Each number is 500 + 50 x the weight over the matrix's rms, rounded and kept within 0 to 999. Layers, rows and columns count from 0. Numbers have three digits each.

# down: layer 4 MLP down (transposed), 640x160, rms 0.0624, rows 61-103, columns 0-159
# up: layer 4 MLP up, 640x160, rms 0.0624, rows 62-103, columns 0-159
down61:499541480511462619472500573540502493460486470477554503563533496508458475520579484550509525600376520506538527589589553466410523528484548493494429456528534461494508540429564458528432575507539563571389500437451500533430486512505482518519432613509540532482514475416433549530497541487489563528586580556474432545484483532444486395644521466487496470615505531522525563544568524462508522514568415565543447532488522624504436453525450473488490478443438503467451455433502515403523521555535461
up62:409496512574582491464487456545498417386536471568536578451552532497486558477548582525425400410524535483541565479470423505584532482460424522452524488485557396550478567455436566543528603440440419461548565480431502569574616484475502416495536502473468489482463438564365473456484473545541437510508504481469517479469470511479457474492400420532497445533592462528534447522452498567520601521542436520389481573465555501602451502534469505520521521409505455656530550488506554483551514528519471
down62:511473565537453468585517475439458424498527486405467454527534602542516524544439496490481651559506551531504549427527531510508426521515477492457513434460484517436567391614482444512451430468517518504497625539485606509510417477474475514560540469488591534412491530546610628484460541509528482507476497543492523498522455515542540497555532492621504457493440547417434511501492519434446481469433630493554535505481406582400541605471620505549497510471470541537409498576534457546517480574470552
up63:417558513563482444459613334512464445449530480433523582483467588570545426549483436415548508559500564513442474531456447398447398532569472501531617378556509499633506474501483499490435530470467487557510504493524420502523462577485507516509453468544513562595470515490442407528453541565566508532554414490399558469406574488411557498499612533486519480418413537591453538550458469505552515544452371531576456526564528458473586496510569447471440435517444572552489522607526542476514528543579504
down63:553530470563548421492612522496469465485555567424534512472546581502513427533391529505575457501521576511571443520573421395428504570610529507509502560592475392507556571495495558486547430419623557527544565570428608489535547516537493453591497481422485475433437444462407536395532456516563493602446505451477446380593506568467586536476522542546521475600397571566439653523453523525416516492472471483511458555434465433380482482470462478519508447603405460503432464505458462469611374509547484
up64:471447487497556636500451519517528460510475567464362477486476484498474562401513535511528526601450564527489534524494551511555531449431548550542478474478519474467544484524503531527424535443426587550587464500467512524461485462544440452523447495514417437480547478429481589557491529585471406600501507493575547622491381432548479554511490469476415547521537444566459458494433522504440416527486480528568564572491516497572427509445427450608484530521521495439452511438478535453475489450458520
down64:528578414449478448518512497484503437506556418564539493361458505513586455552551511508505528416452464466527446499471551486539455510500459535515498457571493554460410456478502497526587583520510465454517527521532483412473471475452464587487472426358594443416567462509468476493443537507464466507572509540418521537460381597490505507479487476486478511530423430478516496540516479508581482494481442468487415516500490399541526546464374566437571425530529461464446533509465427405535559538495528
up65:467480487425483435541415509427509483564437470520501463515544426455456412455490466510472470453561606522567424509538520485537498479510525528429517542493504556513542532542423490567461549493451505487420461468458522503456514511516452451513426556518498441383508499587418467466479488496588480501468516499552491528553498505419461489534500459545404523522546538501554504505507452565446481469481409531552425530478547488524429517556432521425481460485500466594451538538447536616479530578482509
down65:509500494523485563416593503529520515498516457509518522457439521522451490506503535494458575462498427411489516496486433551524523580549497484461467502527506502535514493449554496476527489582543506534526525540480419509464456445519567570531621424513476483523532517505478441524537517433478510488431551534495483514444498446532531559512462518444566458496431467490446502547592531433444563529504516486458588478409454513478529422525547477527547560521459508511554435511549436407481494429553518
up66:517432461472525542502495531597499522494580580482515522548450476477502495517555487459522400514509516501470510483492548485495490556572566457478592466484441461517510489486552452516450564456547485581465454541552512417532484484340564454607565497470525604628429434561523407472505572576550455553509534496505486478594594443450577499540473467476382451518464465529498517452492522563455526519472474485555541544435440500458533503496501456459476503553557376421509408535515461520460535467518443
down66:574539449526479555461548511594472480521488551470495402448614541545470528523525454622407486469626531503480480522445490467483413488404536527567474507505525470543521406415442509409528440518438493538504550529539425503441487450484572545472496527440460445482506450537429428570508556467470487446444471571470507529551478481536452494444476516457511546350466433468395425430533513501478487421455457553479499466447449484509528513519476515496490424461559427433474446490499504506445475458430510
up67:517473532572395494541542512631589574495574466452469512463600440595531423462480488531487504544431414377463494549473415518556476483562563576486469510555522506476474532475518577482509469510415554607493535512377408485515387580511448427457621501530482484420568545416422512540501562588520475479426600579478492534395396500414517390547518512345531512443520524540591473521575508516416458441481582470452526489533487553523455498528419418530396490551562503354470475550557528549352515430537544
down67:441488528525569438554520586642488507473604467438504460524547468489427518521465483462475470398495427498472445473518401421489483600465424536642503645491591553517540501474398521628508495549534457558485458441466499535473499458543419418440419524451522533474559458589588549465505591634480432520501546420478476401526498663481461463498452522434554583504505397502480423523519704437483468473531535443444478535474483430592409484553507505513425615482556443601375431478560587479579454571472594
up68:410441528500522493394505575530620545469442518536499493420482466484522435488517529448546510481425426566480506508422471621523455527484558474552558444557548495525501516453544600542513546438471473507578512493472423513589501442408561460505442465536482464559433478478475454430409459461553435488479487503540546527530525465433526485479492441456452418496553545538427499461564490525520504532544537460575416484531545528616441545523555446464593434478511477562516500511439557537528495501530546
down68:528474529528569416475503455537483487510568516455521437460470523537588618538498481479549569578435462477473556496444531462506481535526511470531513515685450455530536592529470554452498524478525474407522476534477520549490547461482535462479424553532545558460477551490456452515563523563503378568459537607488465578420471535543471498507408510472555480542499494429383498476433561552384440563506591457531477479581514583504508462607438544534563547456555499520441486458501438543488566476466465
up69:502526529557510497497478504506475536454513460475535442520604529525555399387573423530522509517481642469554501563486410441522563608572478525499458418507458455565496481524477438396431463493528488469526485449512471481437616422511421566565496488493492505563505475548475535611548510542523575498611437422448523505437474503546426455476514559525450521460517483459525520477496496553527468560498498436533414468439453526475545493454466496487473455495487458538547562611477558563452531483476434
down69:535532472434532435457590428431471495552478537480396482457509525471480527491463560504505491517403443508456565563487544567469522414529521446546461483508543430441471522523562467583403563515548472425488514436540444562540392512545569510503504525597490531516506502438515550493396507496522491518515445591474481549482469519466499479494492496460554569443583472450474528489514509488453589415489436437419543369498564496573543475484516466414520516604596491435430480473484436557521521561492582
up70:542442493452375517494386465473410582465499482456518578507463557501464461494499488523532560452507387497497546488444510494408493502407454516436528466500412535528469581580541527556489452604530443611512524484516442460499545592432560470484490500512548493521507425490537451549624518450469507594521493512457620511518512451566557529494513455560448387524522467494543539562405533500477464472551440443591543549415467531567483450510605506561495494490516521520516487525466560497608496492452503
down70:552537506523575494581520528407489490520517585391453583544458431562485407350439438571457520446549549565459566563483439545487482482482448471390491495466523523566456533505425597525536609498520542517452516432513460457498430521401513507416438459445546446561497511521573458406462506489450555510521467539364569489603537482452557602591479421516504536564426497562457524453453447519522564506490524488592485499600425461452513428541433526540527480501511450520591515473529585520573529462532517
up71:462505517555503487459537552425494553463534511534472562443548530452493578501538514526523477455368439470370521526489621522598524547534492553500464491472448395482513558529386453529492501450471556549542515451515536452465474470443431526485512552462385452540509526447521566470563421551436622514494494526470472584544464557487555594401511436411469360503478477427516554440473489513489529518467490583552533480515553542499453544473398556577602538568463506517540501409458548474505557554579570
down71:544564505428543463510510485474544515492445511473560448533629549522481612499598547532501663464471514642558472563520465450484531533449521396575498500471456611452481546455494581555516537484492549556472615495471470519520504481507442521551513468475515470487477500456492550446458534464495504490496631533510524497548603527520505418424515443445485501475593499502574474440491500545499531424509494459524610551644509503445583433593498485494406418572586555523461389451419551576547492413407483
up72:455430523498507448481530497508422523444506579464553526482502521558510559550501597433472445464501548526496523467409610466521384567525457454468534510549480508528558471389422492464506536585617527521556546546533596519548572398548538468421456494462575567492517517507471459453566478480472522469549530488520501463514539538503510476501496568440571503518447479490474453501544418571466536463561537461576450415446579548472468559514478565482478488495544412510425459457482468521531523522527523
down72:536513473473437537480473503431567530513585433481508450498480508532471527495541424578621505532530439525491514548579442529444501435490543615518524502583494502483523559547538480506549541513458551445513441457499520454438455512545470472600576441532379506532571519507537538529472486456581485596416457496526522521462519492472471526463441422619529490558594506494446512539468526444518549486483435588418505548503507425494519451505499486456564511527485591461527488523497495495465504552484431
up73:468508560445527490499560461489459506511503552488533504516544499527508469545474428512473431583505585489543529450527501451531495549549463480527517582494412593446496408472480537493528489490515514533512462520523510559427436455511528445482488514585486450534474588529466494502606576394507467486510537527520518503499499480475517438438506581490475452457513511437469476490545423481491456473610448458484484475551477468528461451559445496479519524496420497556487502521501563569547491506497412
down73:581521398480483499558441575528516497503490485575538522489476483442510497472512474501518542501499478549407492545526488530450482434512492491461443454514501467562468572537444475477489502472454510443481557484505501496545570534462484535465546500410531535495502402479506507446319492544454605527517464505510486520477472544489490560580515425477513456530436504567561521543410484487464563529376478524484504495458508499403485502492544479484466456509550465424540486561550489460432503512503587
up74:421532436488576467516550521492474499548450435520539506505475501445458413485473350618463409494571497436489447498528486523494533550453399395513530464506452498486382538517402496526543582486506549442509497537543598516496413543504532440543475443487435532514537429510518431411393549485414448482454437382560494484463477534483480475453483482494427496406502633455589611494568454437475506504510528531552488560478486480550410562603441460518551494448467540482524448422574477539514538511476473
down74:568421526510500506490427513464480507552461492414551486475492525545440449455591520448603563493422426573520448557530385504494508511646627489410515569546512519528527359445558630502463509550428522458518510623495429561531487542540472591533517540573463370481505580490523621511490564495522474427527520591514528473473572458535560500461516460512553529429474450512419407501467462539525456471440518593447503489520553494490479417543507591541533543570613469481534449446598599560427500582538493
up75:508464514492463475569447481525476480470539598420388527485477552555483458535444524518477445490511534459470493373595515434505556526436460516546459513514460554448516494423524504545517573504495517481463599631558472514533527543480468401531468481454467602595462480524591434457496561455410460541500509412584535365501481429603569478383459419495532490545531597579503389506605542461474527527533424442559480492582482510518535407491453469517406517568584386459520467587511564556443541573607468
down75:492469575538471386457485408483561603499525559464648484506467499525454603511614464492480455467493383458500444521509408464479501549530450485526496555433509514548527583509395539494466559505525528568462532471500436502462491452438445502487490492469549436456472527577492409587523389542522490444477538464475418538574495512494435492564523528640506445520344599441522481446496499424518453434532463496603546438456532472524522509540552454472478540661522498455562475457469561460504452525462447
up76:449493543536457515537536559572570431488470570488484403487496432499448566478572519521521500559550540496491495494522547485517542472565442525489568454435462591514484470452532456538424607518423477454555513420555545549417469495501529508513351421491514561529479500441524561503452451465470504554561523522470447497492509468483480507540409422413498434520530507554529490596512518547444466463517489491521481566498452485565464509543441508540521566437592507557460500496502460496506521451541532
down76:539528514523484591550546563483549500461528503508440496572467519533466508448537471462529474509436573504492453472439472561511466510496444564507520422469491454552563425619566475452505487523447519550449525417559502484508473503500548517521512445498538485454530516630559474557530564449517460483413496521514478527464437502519512550438568514458522526553390542463497495487594588458562545510468525504412430539417467465550462464478526478496630553476498468481535482514508473452529419549566457
up77:446621570557466400372505542514523478507568489570522566465450509327530569541649496490475559477565432556453548520491470548425570473460481518480482467493372503657499429516442474528532439534579470469529469543458401488484559383495502483521538432524365460426482476400435464499564517477429513349526559378480467429539548499457496507481626429590408464559463456467457491555589473525396527523500408554505495440467418454417445524534543506409484570494430511501542575460470541465510555459537541
down77:492537446572444451506606558518470497436489481503462536486515569490517442447436466453452536481455494460429494598487467479427555482495528469446474437582509384476643516547425416366600444563530416462416532493597466491555507445417466453514503504549499546609354545524546586468512523544501518576416528449565512459509534512359622494483465434404538476455513484543390548554447485414515455466527580540537431418665597541599484555363588611449401491511536441483469550591405453480500506450549484
up78:530484460502461488459373541540520510490594523508499516510502484393602490465574494590417481636506460439368476421460507513439494444501499542473493531486593539494466389532569499573540572489474488414496471510544473456503515490458510449445582451506359497467555580436535521472551420507461514521459433490464607546544351536448560522460454497562465492418481352528528476554512504437417564507496564472466523532448507438626551505445421363537539431440547561524419358449594597401555570445506457
down78:534450513589530445485473492358472582608552527429558541501519419443464540317452428434578448541377574521460479590512478412506483631463523639419489548482497473469443535472534504476521459478516414473483353439459564492486512511479529477508449404497420433521401562523537513601482516483463547525561526448496354585505584449508537418478589498542496563506495442548381467490565500544593511548522518530562514561505544573407506511454482443519504622471480478480555593441466477464411550608498433
up79:596473452488427502494417471540483477469548454516465545566529576483516502452413510486492506564537537518457482543478589503576472497510453514520578541470476421542520557558467534432469436506538500543574444475536486443562499613490472526480449570467496484384491466468383485560490561525444530451522589412380563522475520478478452530455481595458519524469503534470587445399532517478530536451467507484478535412608587490450466446562567578553500455446511521445523614504488432456451510586458475
down79:395561577544585417492520482527571467545425561516503511510487464532480468499522477436508497488531462507470566445512482458356451427468510581467439531472432536520438436476502510532466490462487448521438591484568563510420537465517498527476560450490470451512534493528546559486475450460525487489465573603612448498506442472516513456506467564497473560538463547610486522574500511498524437516475562428559544508436444501579493489568449426567501586514494548518498483495542509561495548590455433
up80:515448505534561510485506511525494458494570537497530494489566444587480598565465469515522493515519480528544471479520544470465421510539548508557581532559487481496567490579521597410612476570560429481522506555509606517536530435537585584530516484458557503531573582490501564507508457476519494527489559435472568556431593505493486526460472536408522461502449462504503559550495516484567406533437473510446496489485510476415582510454453580423489440530528459524518457554467551471533541535524545
down80:445584473485448479556524477485524559556433462514442494503447571407493454446534535475460517512439529496462502529498446553516514471459484507458431471462518540492436528437491419560376554418466539499509472454528409507467469556510403378480475498512472514498430442484506473498545566529482539498562482583485467443555444509491508436507548437575458510512587525475507443515502500499467579498570504474517468517538476536536443514502530426557524543507482554470473561470552455512460484491460453
up81:542489432533474506476509457547420461504458470483515468505471584574408478448585542473490485488562479538435445538446557508517501438486529471552497570502537538455495522565503438489494539498551521458478498433544494412480593575480493494555482585563438396513514464471379433495469502557508387653516498548488537486489546335504527549557413436478467546549512479531574489561411498597505467509543487475530485550480516473482588405535574524553512450512499507509451461574527501502520488528550463
down81:495489458513499503493548626522551461449516585500513489542564458384591554423434466549444424468495403469510447402526557572514492577533514496498475491545493472599472466510443514486469560515491446521534572524550522473505427461543460532459534524487520519416547452565515564411501452527532457480551533482465517403494509623444553512539544575531512514469435546545559573498441538539581532521561482429552529533458494474432381452549481477476436518470518458517463631512437504519489526557494512
up82:489462379464512473537474593530478500520504443502487537480571550589485504509511471512579464426529549471459482517441528419531505512525450553438515487520530481446538476569516464533559445472525478493447529496579546538560574387524533544583468555560476548502538473494557423548530598619495514508554463448511554542495546519476456495527513583583480562499526492545454544471487472485589501513465532508566561551493487451514429508621562535553508496577453569511503466557480524485525471437473494
down82:490645507479506519493601557535528468553467530434487481559457529446480562453642485496454550510441505478572467516543508530495488464373467599567501519478534564559539473494492386493468528507519534450491481495485393503461577548492434465456462445493548492538473424531505487526456464495510504521453691512538495549439478492548521484452540429493543438465458448470585436506560600506455458531408458487579466474483494456490545467461510519438449547469542524522460531438465467562499543582479493
up83:486488479510422622540539552518584435420441436568465536509477465522525572547555632543553537537405448521568502499455476506561398536543634487495446438540470476420520402554595468533512485409446482563533530490488472505478506476411477577454502567511442449436404535468496497497485491572508578580386456441438462477561555517492561497395571505591477473455461507442444446492457484574411468457544498503456508516523545487628554514580521516506502493447512497437540540436545474423532464535580590
down83:499477478402347517460507537432503535642604549520496501542547490466538492581431517541503590570495488599519386469621421600493581464484461548475539471479453595601458463530528441391508485525523454526509501489451535518570474452492544459525544512487361504593551443537495521496471485525493435501480469459537541421456504498518382430499599483446551518524554516566591544507527500445506521432445482548450514455440532555405454404530504476550546428556603499566490535587399439521474610426474505
up84:473534453437525478554438451518461452559514487497559460409582513520455461422472422483576512522486554521465446476473421474458500526496405497495444569489534513469507438495515505579464511410477455519461552496439516449430441480478482529541489513477560490530499470558452476478496484590589530480536559587476514489488517457507465493456612478403563537457471534553574526500351514468488484530531481549524479410542525564541567537526488474525498580511495552449519526495532523498537557423558478
down84:480458500553483590477507553472546460458497545514442531562406495426529544540506541544406496487509492550533504522525565537468485489515595492425530487490433542528527559533433546443518489521543526515526452496560486533547517523511526461476490486528471480501536564446480506537495524413433455519548477485528519488495538548495527456457373523513465450524534436499428508493596466536472487443501520448439518553457487420386400451489516538468493427510502468538520474463453540538455459568429525
up85:410459517561506528460490454556461447545477493507524454537581507538517467449542410508572476514568465550552508516466475528530444493501567435532620546567383438576556495512562506485409440504555408507522500561551488468484523533390482547556415429423544482545560460514464507544527479467473447519529433473516502578469612510541525442500513473439356497503498417566548536538525406504576420564468475433529506507431498541389625571487531503474472377543544553526439499508518543525563493560485503
down85:506448560492471532492496497456537540510533529430376577465520487594418494459527482505491483441473448529456531526511534500561536525504468500376416526513586528517474438461498456512581500543543463557476499439461480553474517550542461524425476480454425503453456530536533493572427527532561588444463418528519453429517522489445526510515571454582534460430569534500466387566534478538449497406561412413427479483537490418578432428507444481541541469510482501487434499514544577532459551476458458
up86:515434482595506574547473532485573530401503462531485511481433405461474481579551485446540468481440478571495380454482440432433578555380499529466411467400496555416471525455450537424492559473427426543453496544441545501472469574516495513511456464492512384509533519496557416494532482486581484534420452504558540514576563497426318389618547456439531585472493377487441474505439591568532511430422555540592494451468499472406448497417453434454568560518479515458480569542451562489511557419466532
down86:510554471558506522454485489528509540524603432478499516590482524462515513490585432559560508476485520546545516595426447493452507376576450486623540453446496415488538528465407482429592522615471596558436438592555514445469577592543509560540482465513623496538497573390524436576599385419518541441505471408509438558466559504474519480528479421661426478546497504449517612433581406566467440568481583607476474542489549533590500535538443502512519444512447517541466477417539426437494410527382490
up87:479462400503528565477574490559513439576547416489480434497432533517445450546460521564449503503499506466502510479443491516547460409446530483442512509448483499517523513531532512467528505565525496443483529422492506461521549479414569430467466409463586489432431530529444398517506552479503395544552538474447540500508563507478575404446507444554525527421452470526642432478556517553501375462390517501336507533537538602538490529572483464530481443459562465489622508477500481477455416483536466
down87:553429507391494580542414525440526451559513531496457462404488434532576451462485467439471491472461486581453512511427538496537569482506478456484483577506510553485558482469584532508462553465527577510569499475536391541548510625505471363490438417557537557445511432489516411451418587524526554448462448578595472579530491532536458409493499615440480517513531511597534487500416514478548497454532525444530558525443433465501479424579465465543502419448477458562489471569461481454441551568520536
up88:481470606495519508475507555474465429527536500507466466491456527491509499429451425622630431478494440586435423484520499466480589545501538435536519423507460465444536514601576529474548515466518581491537466522574581564550541506495482576569476455467449527595476422538537484491575555518485509534531578487323496490508559548486471558533503627519470519450526562564532523598469479473546514529444461491459505628490457475446543513534482449532525617516552543511516443541500503506504505448518550
down88:513474493495511467556532477550504531560542501417529486547494545474528593427553632508431525500499480533548563502466492560555501535533541556423528500502517575568521532443536379488489629512509552555480538502503512397466492527481528437559503516431538495486499501543518500565403494600493499540511479461603492454555558510525523493461545490577528455481484497455445408471453599467512446486530488453544459575574528452517446486484575459500443497504467448512493469510428474584409495547452463
up89:519512576527434499575416533441505528467478450549487435422480541504424478528467524588442387456469577466486498498534622454507523538514459331488628496473441497480442515386566563595500500479458551528523480540549523461519513472481505414517562413613464451470563540467563490491561585468517467589545383514489455552506448479522510535514452492549531459485443497510528472557555532523513574466617524440496520562501458473412567495522525461508474555538548441574412470501449517560540478514365534
down89:507453456503549553531464521432517450569519503453477421501553424492620615531457425599519483465471465442523566542469486588543473690519476499509392540530507472517403477584474407508502519502509440525561491484479494501512571418447419523474477452546563548550415535589587382497436478585549461488462398423548407496545462533480602506458528466517528479582513549494602490449475470502558491541543451493557589470519528522480410527537598496445467548483529475521449473496479523475561436480466474
up90:445453537488506519546485473549503522467498535484543413508389499331544440532508536521496476456403507457448474512466550441463474490533401485516479447488544509565454487469517489502450547439536545502575559577501466466501529444458496434517559454439365453565476528651549489547413570518450451479498488510496459421567505470519427435488455408513574528511503545458537448583501516493627452475526565487518490618446498529509559552480516448491521522411479472573491500497576526529505582459405611
down90:408582591458490540462442535475450406561540536484548579473505578498401467511465476522416420517501484545540434442538461533580409483559560459628492555454562528527607436456494491458481548598476451458539446460460485553532508449518479567554504577462476612518488479457569452492490530468609494514441463503609583493514446524578462491515520506584406434462456485489507597486416477447532483615515433562540431474471456491472442508498524490533503410511475528385592619474514539540450457538582447
up91:466416437485595504544443456500512427490530562488570405470420476604474446505461391485484491478433556499543532509610467429620513486543586454403486436495376384477523500487516611415488561520461620535409538624548524548464465502473505506492489408405620489618460503498520565471525483473514507539585444596516494450494413466487468524444579537560483518519532446564548461607543449439530512540559530490518494592506544671423499539546415493472490503506518491518533638508524514547594573432495493
down91:507436502423447525451546514416526575512588520469509488503531477454520507576581547556449479497510426538569519468511523482569527414488502536594511432503538417425476569548595538478517522440408466444585520533527517524472593428582396507444411543476514533526443475509432488447396443553594449508565473525439483501463418548451575510470508555485575508497488466423534500466466472465471485494462512510396483461519425446480541384514573476533481513419516504436382487522433464486485510447543519
up92:422618487505557464529477555493544556456349532463492449416494417539432521521450478451499459586431493492453553550495509502566483475505502457589444550399499575504538491530526511548595469563517543511416488511519499496496377496440535498544459435504402466531542502541464530508413461556439536451531457482578520501346497498455512440558470498548505472538429447504440540554527557504530568490549545540494487544488515513455516451456396470557526376490525560521475498577509491426594570518553545
down92:436429509471514499458506414529589392370557538449565480541538558502514496528608581569400559469436558575523446481584498523494497532426529478465474436505576486504511699476530541557493567518555524502530413522574436525504515503616551541454545446476548564502508466575532485478510521463488518513501571544502515493551468468445424451441484464514617532514527540587487562561511437543488485442424437554527453420499497452428407512423506516451492546580431466559498507421478500507433464581405509
up93:474504474506530501486483512506531489499513510528518541495491489480517524507470498503497480497495553478485491470462504480524531506510502487467530522486489537502481525475478524516504518510507498492509517520451481510482492488495508516516510497520487483507535495515522470471505498511485519522501491513537497516473521486504482529476475480478519456514524485544482471515519491467518508473499500472511489529502502497508507517518480503502505490502541501503513458556456490497494489485496525
down93:520519509525517498523477487488454499500516489519500508508517520484498457486514501510506505512518477504495476477518495483499502497480481478474500512511475506495500517503493499505469539473521509489478518486515491465494492499520535498462500530523476516544490506495506514527500507480529512508509524506548506473505526477541484509468483497513491504473502477503479516478508535492496502491481514482490495498508487518523497487507498505485502505511483518524504497466495487482527504529483464
up94:589453546544518568500545486540429462526564433598429509519424532450461571485469584541522405395518461513517496484482545467556449533467564540472469560486511502519536455523510493509576471496567429532482592464485551548442542480530491492570462526576471481410491513485492554492431513509506523520476523518485540576590402473433487580563588464504478490529541442521528525501431437549432504536509473525563488480502509441500502505518488494448479491512496506416513457544400480537474498510514488
down94:455459505499483543538503471423552605478399549542502502509520541591447554497500494549545475511484462476556506471576499459507526544463559552507446489463474541502510476448435536541507446454489503466545461513507517484585480440542487443485437552448501518591503504553500473537459586528513443463530504523468439510542508598491491447557382485468430530472574424513481482487560597550602465475507402488560512498408499520510529476526457491556490530644476582425416518430514466510541584563453439
up95:566515484558505440524465527490507482520511406495485564488460551495532522475398539572461521630567455414354559473437465433524520452503445386528606442492503505489531512582512497485569477504477584528472496539500535489496479429483506479409461482420379441467502552446561467532514546459475487527553501570484523624566552465540545574445425481479468497528548542536591456532531453516508420392492495513579465551482434468510497517527471591583584527433565476529483488483584499505408465468451569
down95:447461541389510515535562606491507482449465490565503496519563480496460504556532565523609452397445631514584489557585640532423454515512517589429534502557517548475401459479435546473473429461570439505466485448522549461422448506570486531576434587546457511479484523563377510486544513528526460600524478468539483503422517488532468505503559528479511557425443481519450427519623551437548553527454514452407460545571590528500552516599450436475446525598539403453464504546447545550554399476426494
up96:551537521538462550560566466543439503480528389508467430484483471486434525524537641489456508449420550448518435472469569502482533550531427589424549566499575448418571455535514610436460654443478508538641615449437449423598514560389471434535519496553496451574468527465437503490441526522479436551546534536437500497562463582527441498494510472554531538485512468512550485468411508511548561637617494424511475445484566425573385449496488560453429467484512506532440499552516562471480497490492440
down96:417519492573454494541440514485513520529581524474370540575466504546471531576502522581481430489505439561468495469632427471453521462660482462583546531548465556522483456518416519467548522518541458475495547585487379548534474554452471487462557518471557544498461513532520496478467465496451437389544585552554466595483521392414508494620529457585481524478351475599584539452466399506503466554478517457457482567571501471533442478532555443636434506524435348418525391476436418490543538493548500
up97:428425531566561494508499508523564632428528503494485451525525460496512459582544501541479547578468444447526541525535588475568445548458477525520415559478457513480529532543552575576473621490552556514608626476483522516480512586532486434462466540438538395558522465503543508483436480455534532530547521551509496456513523510504451502542484428456462519457529542420517488480524478489424542504535479437570480544413433576527554520621521543542463540436526514560524481576553622539443596562492464
down97:528479430439501535406457526547443369440412535597558571434502524495586480424492485390541525588493528496554473502501485468453489552448419445514550496515416434445449467545540466513549554523438403432420420507579502511485513501486459544488466434560563486521465521533357443504466474468458413491443562458549515497399485519470498517500544506510504422478433486529483496531497500475495531445515454599416488518580539368438413424393469552466559470535514509526504540509574474457438456505460613
up98:460498409575559447560558483587382526370491547492510399552455520434419511420482534477495528539465535561534549477553495403452511487512467432577569468539549474425533529557528564481522501486573508410510489445481556494500552447517529502465423426504497486433517517636599428565587472415458572512421502433502559530439490467513547403466498480663541536479501431462514546450593490492539482495505516511582510557472378402525529553504462447516515509400551590448494484527490518576481557518493488
down98:575519475531482500461475536474470505460529526510490596426568437445439495439551533545441506489434421506565479529439659550533496495418587529463538438473530475607540424512526462481503507533452460593451479598522504528544540475449487504506523516517485463502509493455439532495550520538464398611468583464538568444551489384509373479524451468509498496474504488372474465554540418471526568489502469498494485552458520533411591526522525535444483367456461500543553502511525425438449404498463517
up99:591483521503581434456471527517525612419536468578525502479488499541511536461562543511483526474577450505377465406458520495503460405479488503516393503508477535382532515472524563462620582493541430499541443490451455568559507463528460535492483459465490451545508524425475462458465445541498427516514554530572512545572555474499543474469518491524503475516527436540524460438503427521554525402420560521538570431495485624493440486496466474517548536488483516511557558530423483474526571481518541
down99:439525505453445534504546513574517469548466538513468532571513518435534505537442571493600461599516500527557474485491492555504634505533445432490538472463533513530449547529567535475456467501520535452502559477518517492496431552507554451491475557493540494540585583454521502591442542502544562481462476493519471508508483399499448507481439516543483428463465494522473441458487579387503521561534488546529439568517481449491537512520501468491578575499447502579419470458566506491499484497468482
up100:507540440541542531417460538546515393563465551500429561525527459432498482539561507510511540563425596505519454520504540511528552500440542453525513510491461490543500447476487473569500406494479512479503484531482425480370552355455537536527504546491461443476566490495550514533455454521404451512505423515562546455506473393560408464486480477561479510554469453492514622601489489565516458502465570508517552490479477477505512510437481539542533551501498471486553499422495536420567567418487567
down100:554531502538471511551606494438480590511556550479503382575496577590598541509482495442566553517555493395495433502493552439470544564565477580552483565583574507531519459515462479543567546500435556554471480505512513522559491563454444460451467439501501550496448542531441510508471541498525525531475529459480538547457572554471517587506512505569572482456535537479494547477512472446536508478507448513487516539475438508528481487512474511496493544530496571493470455540457461513495449413478559
up101:499468464520432494419557491500492497581520554475521480486400542471407505572469458399488398445409471450483456509429464509589609541421425472482592479445424511499486537498518572467383515532523494498498529533490534488552524597550534480535547460570509442496439519449483507458530482470534605582599527564473482519559449567573408522455524533483492456525520515458499497510419511481503445570508434404484471502428538406458465421528484492559453485459474517540515578487430519528544491497487552
down101:578505516459502590430588444535497432538388548517580542548535481512539532408632590528405474493507500516454612452463394456489474472502505440477458486551495467452509568439600613529581478462559491554489485446418593549473503575540437530489562517495554507560492460541555541453571514455481459494490422501532610539509536426533516525532441517521543506555489501527548609483549513597454488496495525543523577573551504513511491458483468459497475490407505441509444500458495586549445515485474410
up102:516527574480505501458554596490563569477577485573465445425511591440465436439490564424466454541417481505420559532567441505409563445510441457504547465491449435545559512404550532474542545499598514568449484526434557455472476481499525404472475387491411484472534506474500546497466591509398428491492409535544481529511390407458464440434533515568493505480488654426540513444616511474501468458423518433485504525472522508469510562525470482498465500437590416535595419478520570432557621393496603
down102:481461531492416434472535611576412503500513471520561513493446500541553505506426561487640415501474422465528583453507466576534421541423431504406432512587613525510508527491517560513444479423465519571533490417420564521449498566443410409404477505554433469516450502491493547531519554456651617600605482444555569443480427465341461438502421539521490551543387481444423576494432510548473480530490536526541539566492460449531496428444402484509462463546496526596461506555428513537594460443484553
up103:472492434495473544510558460571497460591453538466493537440481523453498521595491513412509504540454557483507457464474558526466475547534518559427476462381557454483525496445541452568497531473490519490501544614497448469541463546466546524430465468495506534570428578510404542514431484482555518486527502516561549469450512617483460455513543517467486497530435457553467473518403637513556459532539566471525525421501550472488504469508493481409546425486470583477540557477513491493503564507557504
down103:510510483478513517587428490516520577507492457460485490506504517457502496475411532590438525442474412540558561587469418536560415523465600460552535467538489493448494540503470433492505530476506539498512430508437545527504565493511444519448480555442533417541517428610493469471538471460498471504563456503523555479463422480452597536557464569523485482453516470371490582482551478491514478498474511495492447542456542537556537517578461497547470633459503463451448533520533554558443472512520424